Part of a small language model's weights: 5424 steps.
Each number is 128 + 24 x the weight over the matrix's rms, rounded and kept within 0 to 255. Layers, rows and columns count from 0. Numbers have three digits each.

# up: layer 5 MLP up, 2048x768, rms 0.0321, rows 55-71, columns 256-383
# down: layer 5 MLP down (transposed), 2048x768, rms 0.0321, rows 55-70, columns 256-383
# gate: layer 5 MLP gate, 2048x768, rms 0.0321, rows 56-71, columns 256-383
up55:121129106129154155146108143109099157128120166145144091161117096134146123134141126105149102176142097134131154099162109158135138112147135173139136148134137133119092113118090136138113138136130111129127113113128103140102147117138124070167139124127154146161068097141114102119164079117102122114157094135091132101113080144158144097099094134089123173086127128127159133146127100118123113175144
down55:129141136122092084107125107107149137107130193153101091099078087116152104135126083154133139159114167110135109137165116114146080077104086109101175122093142151165116137136115134111131123115099107151154152121089131159151114103169086137120126125131097145127134142155137124130157116151137118124117097111130132100100135108134102127134138103107129154117107098147154124112141167121157128115123
gate56:142144114115104145151187101145116122103162137097119117153125105115098116162139129127130126123079114119125171138151118147141109096116143156144142101110122165131215127137116112130140123169127125133115112111116122146128147168108153162095105151116133110158172126120119139152114159107134155134138120104135128124130153147124172136149129081115118119094121123109156139133141156138103141132149
up56:156118125134151097151129148117108082076130128116133128153143133134109155153102114164141144129087099174127105121088132138155121090130096123187172136122150146139130091147127096162138095163114107150151127126155127102107152146116092110095127121116105106159145121117144128121128097080165108166154122108105116147148162141167167103142152159119145121099137135101139127126143097132150123174171
down56:100153123120169135138172141156130060137077135141125140140128117153163111091146132153144108095133164144165091080125130133072151077141144096125136130165131174124172144155102128166126102173123128085146114115152099156140152125081156123108121198109104115124115112132162125068135156145124087121159160117145112130127139125137145098120115101148121093123132134120093112105121124097124116169127
gate57:130103146091112166135151121118144194084122135130168113141164098094084136163102138079150135145115175159120164113104173106118124158117098106121123149101165108098141138130159145133138123123150093159141125174148094139075145107129112172157162139126166102103154136129126073126108125117115088138108123083099154124168112169171148142147156122119123093188149142117112143074123104126143139147089
up57:138149151125091137151105139094159112096120122101108175133138111086137147106131105122123166148123104140067141109125124117131167117130117121128104149105091161101096111141127139137116128126123186101158091112121098087150109161117137090092103121122155153103111110157116097115113194103135138107114158142098136135147143185098140130135142139164139123112117156071120156157186134136141132097095
down57:113126122108128129098111163112133121092085139145117084117103124089117142110155135103084096127123156103171140148104140134132100141123141093147096126110132150109154136161185133173149106111124131082123084155083159118140137097096103145115141119138167143123097143120046122122093103129121119149086108083153151110128100107098192129122132153127109135146160172129156153124159125130120126129143
gate58:148141154153136097131169123140120100140096091102163160141150079101157103162170094128139106147127138119128139142132152116079137175149154138137165126129112136111129119111189181102114113106130142097070108126133158151118125124065154174122104131111098092141154105105165096133152164106180156106156132140125114110099143121136167114136130158142072159158107131159150152060155156143113145158081
up58:167155122123131112107142136090130097105105123135126130101104146115156129122142111125117140132122128135122124130128121160159149147140106100116194159121150121142119141119117175130127108117128110096112113113153110104138154184098167183133130122102129128101111132134140094102087152089141126111150142103116160184104106146147145125166124132151107144156130105135160164138127167138121136154084
down58:108156109086127103116142178113068149122107129111122112166147144140114170149103043130112131147117115183090134121133129094120139126099159130109097132140109077117136119119130170135113131148139153118130133131136121173120121169159131149165113127109102150109119118108109110098155095108135148133155117141116128178136136170113130125148134136133095116134092156113131125126121123093146140149148
gate59:104111131130177133163144138083121118087120133133101090117158166107150079172160113106114147129165190108092174137103117119062129120131132067138130121140140115142118126070113094139119122102092143101130163102165152140142139121126125117114151105132101117125117140109161113126127137135146214117115130132132167144140162134119095122140136115162097129135131125154152116126122137081120092096143
up59:073148101139132128139150161133123097139114116096099145124146119119127105166131124166135125116156165092134139134104127129122086134137130143099102104098134157115141077148081150118108120088117122105143139130150138153104142148127164160131135112142095083132090151136182088120151123176108116174153098148129104128111096127096152128129155137164120110102112135127099116124144119127103153101143
down59:164085175128179135127109117116128123170103113100102095175087133148172148132156165128172130118117164152120123111157177159101105152100184125113104175131127141124167165143142123091105169159150141109146156129170129158110118123123143132112137146175142117139126101162091190135111167157094092127152127114132096125127090135145136182123118137138134125132148177114161102111109148095120085094114
gate60:140162071153129106151162147106126105124121118148112118055166105093139077088099096081125150115120112135124176074188127111142169140149156129117151104120129146124139121117116145144143135170152105162129108067099136172095136090116157100159140150117137164137158102129110162125088103097120136131098151168122088126165098128135142118131114141124143140171133098126131100134104135105120107102117
up60:156091146117130119119142147151110099127090093107132103157124081133090127094120104144104177135153109138102125088146106148152117150137147131098117108105156125131111133121113139133122097160154082158120158114130119156125132139113111144162137134131128137129166105116128138108137151078187146160135144161130150077128116088138171135086105105140139103115133112119137128140107082134135169100123
down60:130136090113087150125120120135140137131139125147153101098112118156082177121138119139098134118165114123113133122113151124129150123138128121133158067134144122107139128101181146146149137089152172139140123139076198135149110161131146115081128147138090177187123145138119140131119144152132109129117125089097092123167104116094160121116145136116094132142140133119139149154131100123126097136094
gate61:132116100167130111095129125105177106116130141126149144150175121113109083116138128093121111103142134134134128121173101117111171119076133145103182109111102155126119152145134103125102098123092145129095160124142136134124106160146166171162120095083091146148151128135197101136121148155126132114116101094139140107133123114134076107116185137070115139126155149114123105103125140132142151114117
up61:126145090192089152138106136143111120150137117137145160133109116142111085145118153178126127107134172155114157104121141144108110128123116113145097100155142107154115129135078123115154098132178156122133147146114105130113118167112122086135087133153112116104150151099138122098141097093159149101123121119136126136162104128155125139119119122139153108147160119080123160159176115134136170127146
down61:154181135082125150111090125143117123130113119137133084124150140137103128118087122085107097116169139106122133138136141101133127160142138154096123138152124096117128145129091158143138126148160143098102132133135181138151114131134115142121097158141122093119123088118130102108106098144145122056100186099164127082146132123146115161100121120135166157113118108122122092151150150124164117161161
gate62:142108131111153142120164152121147066104085134162159169148151121139130176153135170103114112148154111133122183124150095118120089130130114149112110087124174122143151138145169144144071161149138087154114135146145147154142151092100155124122117154091086101131116146142163134153103160128103136105138139138095130125134116106117125180169134158131114142142177128100109103128163115132114136070157
up62:197125099122116116124103100126113113123182115119158115120139171132111103131117115108095116088133115114113135101130136140118131125145098175116113145130093144154132144102124136159067086156166125162126152115157158089110134168138165155133118094050170122127136127132120153132128142120132136138124114144105133128135085146128093101071113114110097139131187095129113105152136149141112122099126
down62:136153072149113133118128095144068149131113123150147120125096119130123112144107103166126118133114137149142179136125142128165150143145120107133153162142123102154136123151130095112173151167148096125122134094144137126129132184132156107133093120115122092148133142108113132194112160121129124088089138135095126123116096109147115127121189111162128172120154121102164159129163123088121099092126
gate63:111136129121134111087091121142165166121154132107107112137149139125153124094106108141163123091152114143151107093142126142130129104134153124133157140140130150104130145102121188114130134133113136154108147136099151185110073135097116112146136118076167127119104172131114129132107118145115096116129090152135136105146125144149166138158090131117121120165123110110163121127091138095094157161163
up63:138152116095128160111107130124091140104081146105130105113142150146130108113124100133086149116098139141103097137134125074139109112147131136143125111104119098165076136132133077147169112122106137174154109149157155111153141158124088135146128090108095103121151137143120116162135105129148147160156090126113077185119116079142167105128172122159158136133127136148163150153105134120132122085133
down63:149152127148125091139150100126125149127092114150139103127168133126117100164119124107161120154101119094134108117117088099131125108155109144163095129119147096117135107102149138116075122138167153172154109093128109116145122107127099137097139114131133118137150127136109093162075141128118126110174173144059093106148109128131069120126132138176156105144137157118132126094127097127153125131169
gate64:110130111162152166095127131117054147125177108132147070120149135148115118110113140134143121178097135130129143132090135174107103124140113099149136055127125140159112176105156051085085136161109137132100148148138126138149139119162157155116126140101083144134110089104151117135102097190159111119128135129102155103085142161144124142180115143159141129143094143138187090131110161129130143161123
up64:124145129110095141105142133148142111149112169129143112123111145118101127138111101139128174201122111151111108150148109144133163167129143082147114116105148130134105113145143140113101104133124130112148107079136118100148170144167152175123132132088102122157141148092143147136103112146172150104182135139115091145114146152080115125151098116114142170161152104100140141117117164181105134135131
down64:146094099122078153060160141108134140166157120126120104156093150155131116132134160131123153118128161169098188101090171107151140124121098150132133143111161134129099104131156046145121112115130128143136152160100149145122129135095163107119119108131124128110113127154139134171131114114119141163136123115130161084120098118149158096139141161115154101102114104120105129097149156125086148124128
gate65:146155128124166142154153107119134101096117122154168107073112129136143190124080119093149119153181163142130154099123128149078085134126066163085174097173106134119110132122124065134117132154141098134131119134183105119119093148138119130105102161078139116144104103127172137103127132156114114101149128124133111096100109099155125118166140176119125118183128082160121135182122120118095125130073
up65:142163102096136145124128183143147140108145123100129115136128136178138157139109130144171118125096159143082163162141130140145142126132231112151111126113131126168150133163117107135108130109124146152098134142083141135092161118154182109131138131118110141175091068098118125062102124116163207129153150152135115143121132134139128144130108183142179091147141192078121088108181125153122173150125
down65:112132104128047154137145113134113171104137117136125136121145129127114095138158167143137143132121132113104116074132130132129166138155113138135091110158093159131062110133158139150165098149108115163129142082092104112154124118139120143087122107123117164123172150217142115130127131164154111149128111100119104165142101146143108118143139104107097137137124115093140104178135080099138109145203
gate66:127137137175155149133092108158148121163120099133122146112100133120133123112125170099129171096123101138141126086157099172126094114133135118086112135112142161109130149094117106147172165128102168089122151191124077155158149129085148199127183127128133120103171137128126147147142122105088164137103069163168111164125069156109157095122172144169126165125164157126169127133106204090099121157132
up66:183104128148110094094145124097145139100150118173140133154135131140144093149111162107078059177145130131114092132143157136111140123116139099082130105119115126188125163123115132134135125153150095147143173078142155164124170094120158099160107141131113060126113143151139145119072112159095094141160108180154102097063092111138111154094152103116164076119122111144119119131154081148131159111137
down66:088106122127132133103155160063124138162151114121137156113159128112077148144083117103096134149079169152119142142153197189159159154146101161135137132118165108150114162086150145135105139145118122126099167119115127091140148157174120153127116123156126126069149094135156122093138130128143138143132194098095086066099160120073117123145101117108121148095110125156153108100151101116165124116134
gate67:110142113111119085171115132111167127144131140165136129130126140124143113143138053094135140097148113099141102131137112142117161163102136111081132119140129139121128116134169147119085119173099145182110111156140103168134107117109130133124098104128133143173150142133130116124155128128104093097115102123097088092109126141091103123158137149150186146108119139118145118122134098130120127094089
up67:138103125113143114072136175131136128161152111124082106138123067114134116104122137175117129111117102127133136138127166113125114129152093095096112096127117104093096150105109095157121107149135110115133090127106154109114127128123109184087084127141105157104128107123132132176139126101098149099101141158137100128121135115157114114142134090156103093115118138113173111141141126152151134144102
down67:125117123122138117123138143134096182145171142096131166135166107071113124093147062140146124124139155093124080158091154153093157137126136126072129123141158128115116106128100099085130111100146131139183120147129116151150124088125143104128145131118112111148150141113127161123176128147114129132135121103157141166134152158143103087132155128092187121124116145132140176187107127116143163142138
gate68:165128133147100138141138209109086143148105097113100117126125129137125121117122097159117106136144137137071118155130138143121171127152133153118102078144139145123110131125120104115123133132153130104112102103170117091171135117146155085153145116109105140128116128118119106108071101087144128174159152117121151118132161148157142114152124137161145087154131145110145142109123149078139146140153
up68:142140139064095088123094124130118150123140135117133091120112151167156085155114110157155112102107089143108064156128113137160106170117154150149119153117109140140138138118118106118134146112117132097147150095122104079188154153090087092144130136153187099106116156159118133141123121125128180123123153130155137105164133094113148133145118183098070170063139119101116149150127135096123117123128
down68:117115105109117114130126135090113129110124134155167143151145157162093126120127101071092148197151100087095139156135122126129132135122111163113114153114134161109097118104113122162104102137096140113109129122104080107119145137127139108127113115123132119098134175157140146090102115123161112183132166105080125125090148118143111145143160110115144113158133138111144121139080101108103159150127
gate69:127118110103127138126109125130119109110106133149126142128093132125105108108136118102113128099102121101121077111142153149111141093103145147128135165090152141121169161093076149144129148155131149147114170093135082079136140106148141105128151127125122110096106129115138103106120135102129182127128139124146117123173076112117083174131058158132144070098115151114077133101137110090089112106143
up69:133154118134087116145179098121135152128144089147115139088134127114144156116100138179095145131107107175125171136121124098132109122133115120087170133153105104100109098153172122114094133122121173132084152139091096108115143149162136181098139088122118143116160157160113163150099155143126146054157166144162101120113171138172139140136116090182158151157112126147096138130143132118137163147132
down69:127088122143130108117115112122106160143136121093122107134156126119140121102152126111092117075141126122127131114109078138139126149136146111115127138136073112100141142142115120138108143125113109167089133101134112147091139126146110129142145128083134185123142094145123106102125140143136138139145117138149143159107119146129151128103160154143149152132085092089117111140109071123154101075120
gate70:117160140142091147135170104126105134133140132150136087120156110093128129107114116169099170159123153118140095164093127067133163106119110159149114133115124111107139154114119121188142128128165086119147168151078175094131147126098111134156155178138089115131154113133088125137135102128090169140097096120144163105154092142134137123134138150144177111136157149119117167122087138107085191112107
up70:106122170139127103124128123134085141129128195150145085134157182093098147108096147071130127154101128110090173162134164084137106102129088175107121075104126110128114126143179125139144102154127151137124192138105082135158156108127142120132150167128094145119128110121103115131142134104129154161143106126111129124136122083117139116125126116092115127098148181150131149101102114122202150126090
down70:138149117118143123138139187141150159118154122082127133153128125134183117112144113132141100091138160130139106100114148126059111146115125088155145167128143145100112187144170178113111189156122115160110118113112109135111128116142135153129135105101124112166076124096121133107157132101160118171125087110154099118126144106101217121135145129117116125124101141111121106099189131134152141120142
gate71:124135112170120143152131093140091117171153129111116109125108116157113141190139144107083119135157138176112133083162104123122144169090116134148136112138085114135098153110145114112115109107114101122146102136188120121116151175145088107141161122167056176181163111080111126065174076111110152136129161139104156123109114104178127125166129146148175126188144137116132152158117173132125129116115
up71:125109161154099115154099146120142132139116112130138116102174166100128134169117167102167092157174075127163146120098142159156143114160114152113113138122089121146114118121130118167111156134132124112190149141104098131089115159112078150160100093109135130133133120140102130126162074137145107101172126127122120140171125139116085139084155168095128156168149167147115128096130109126100129172092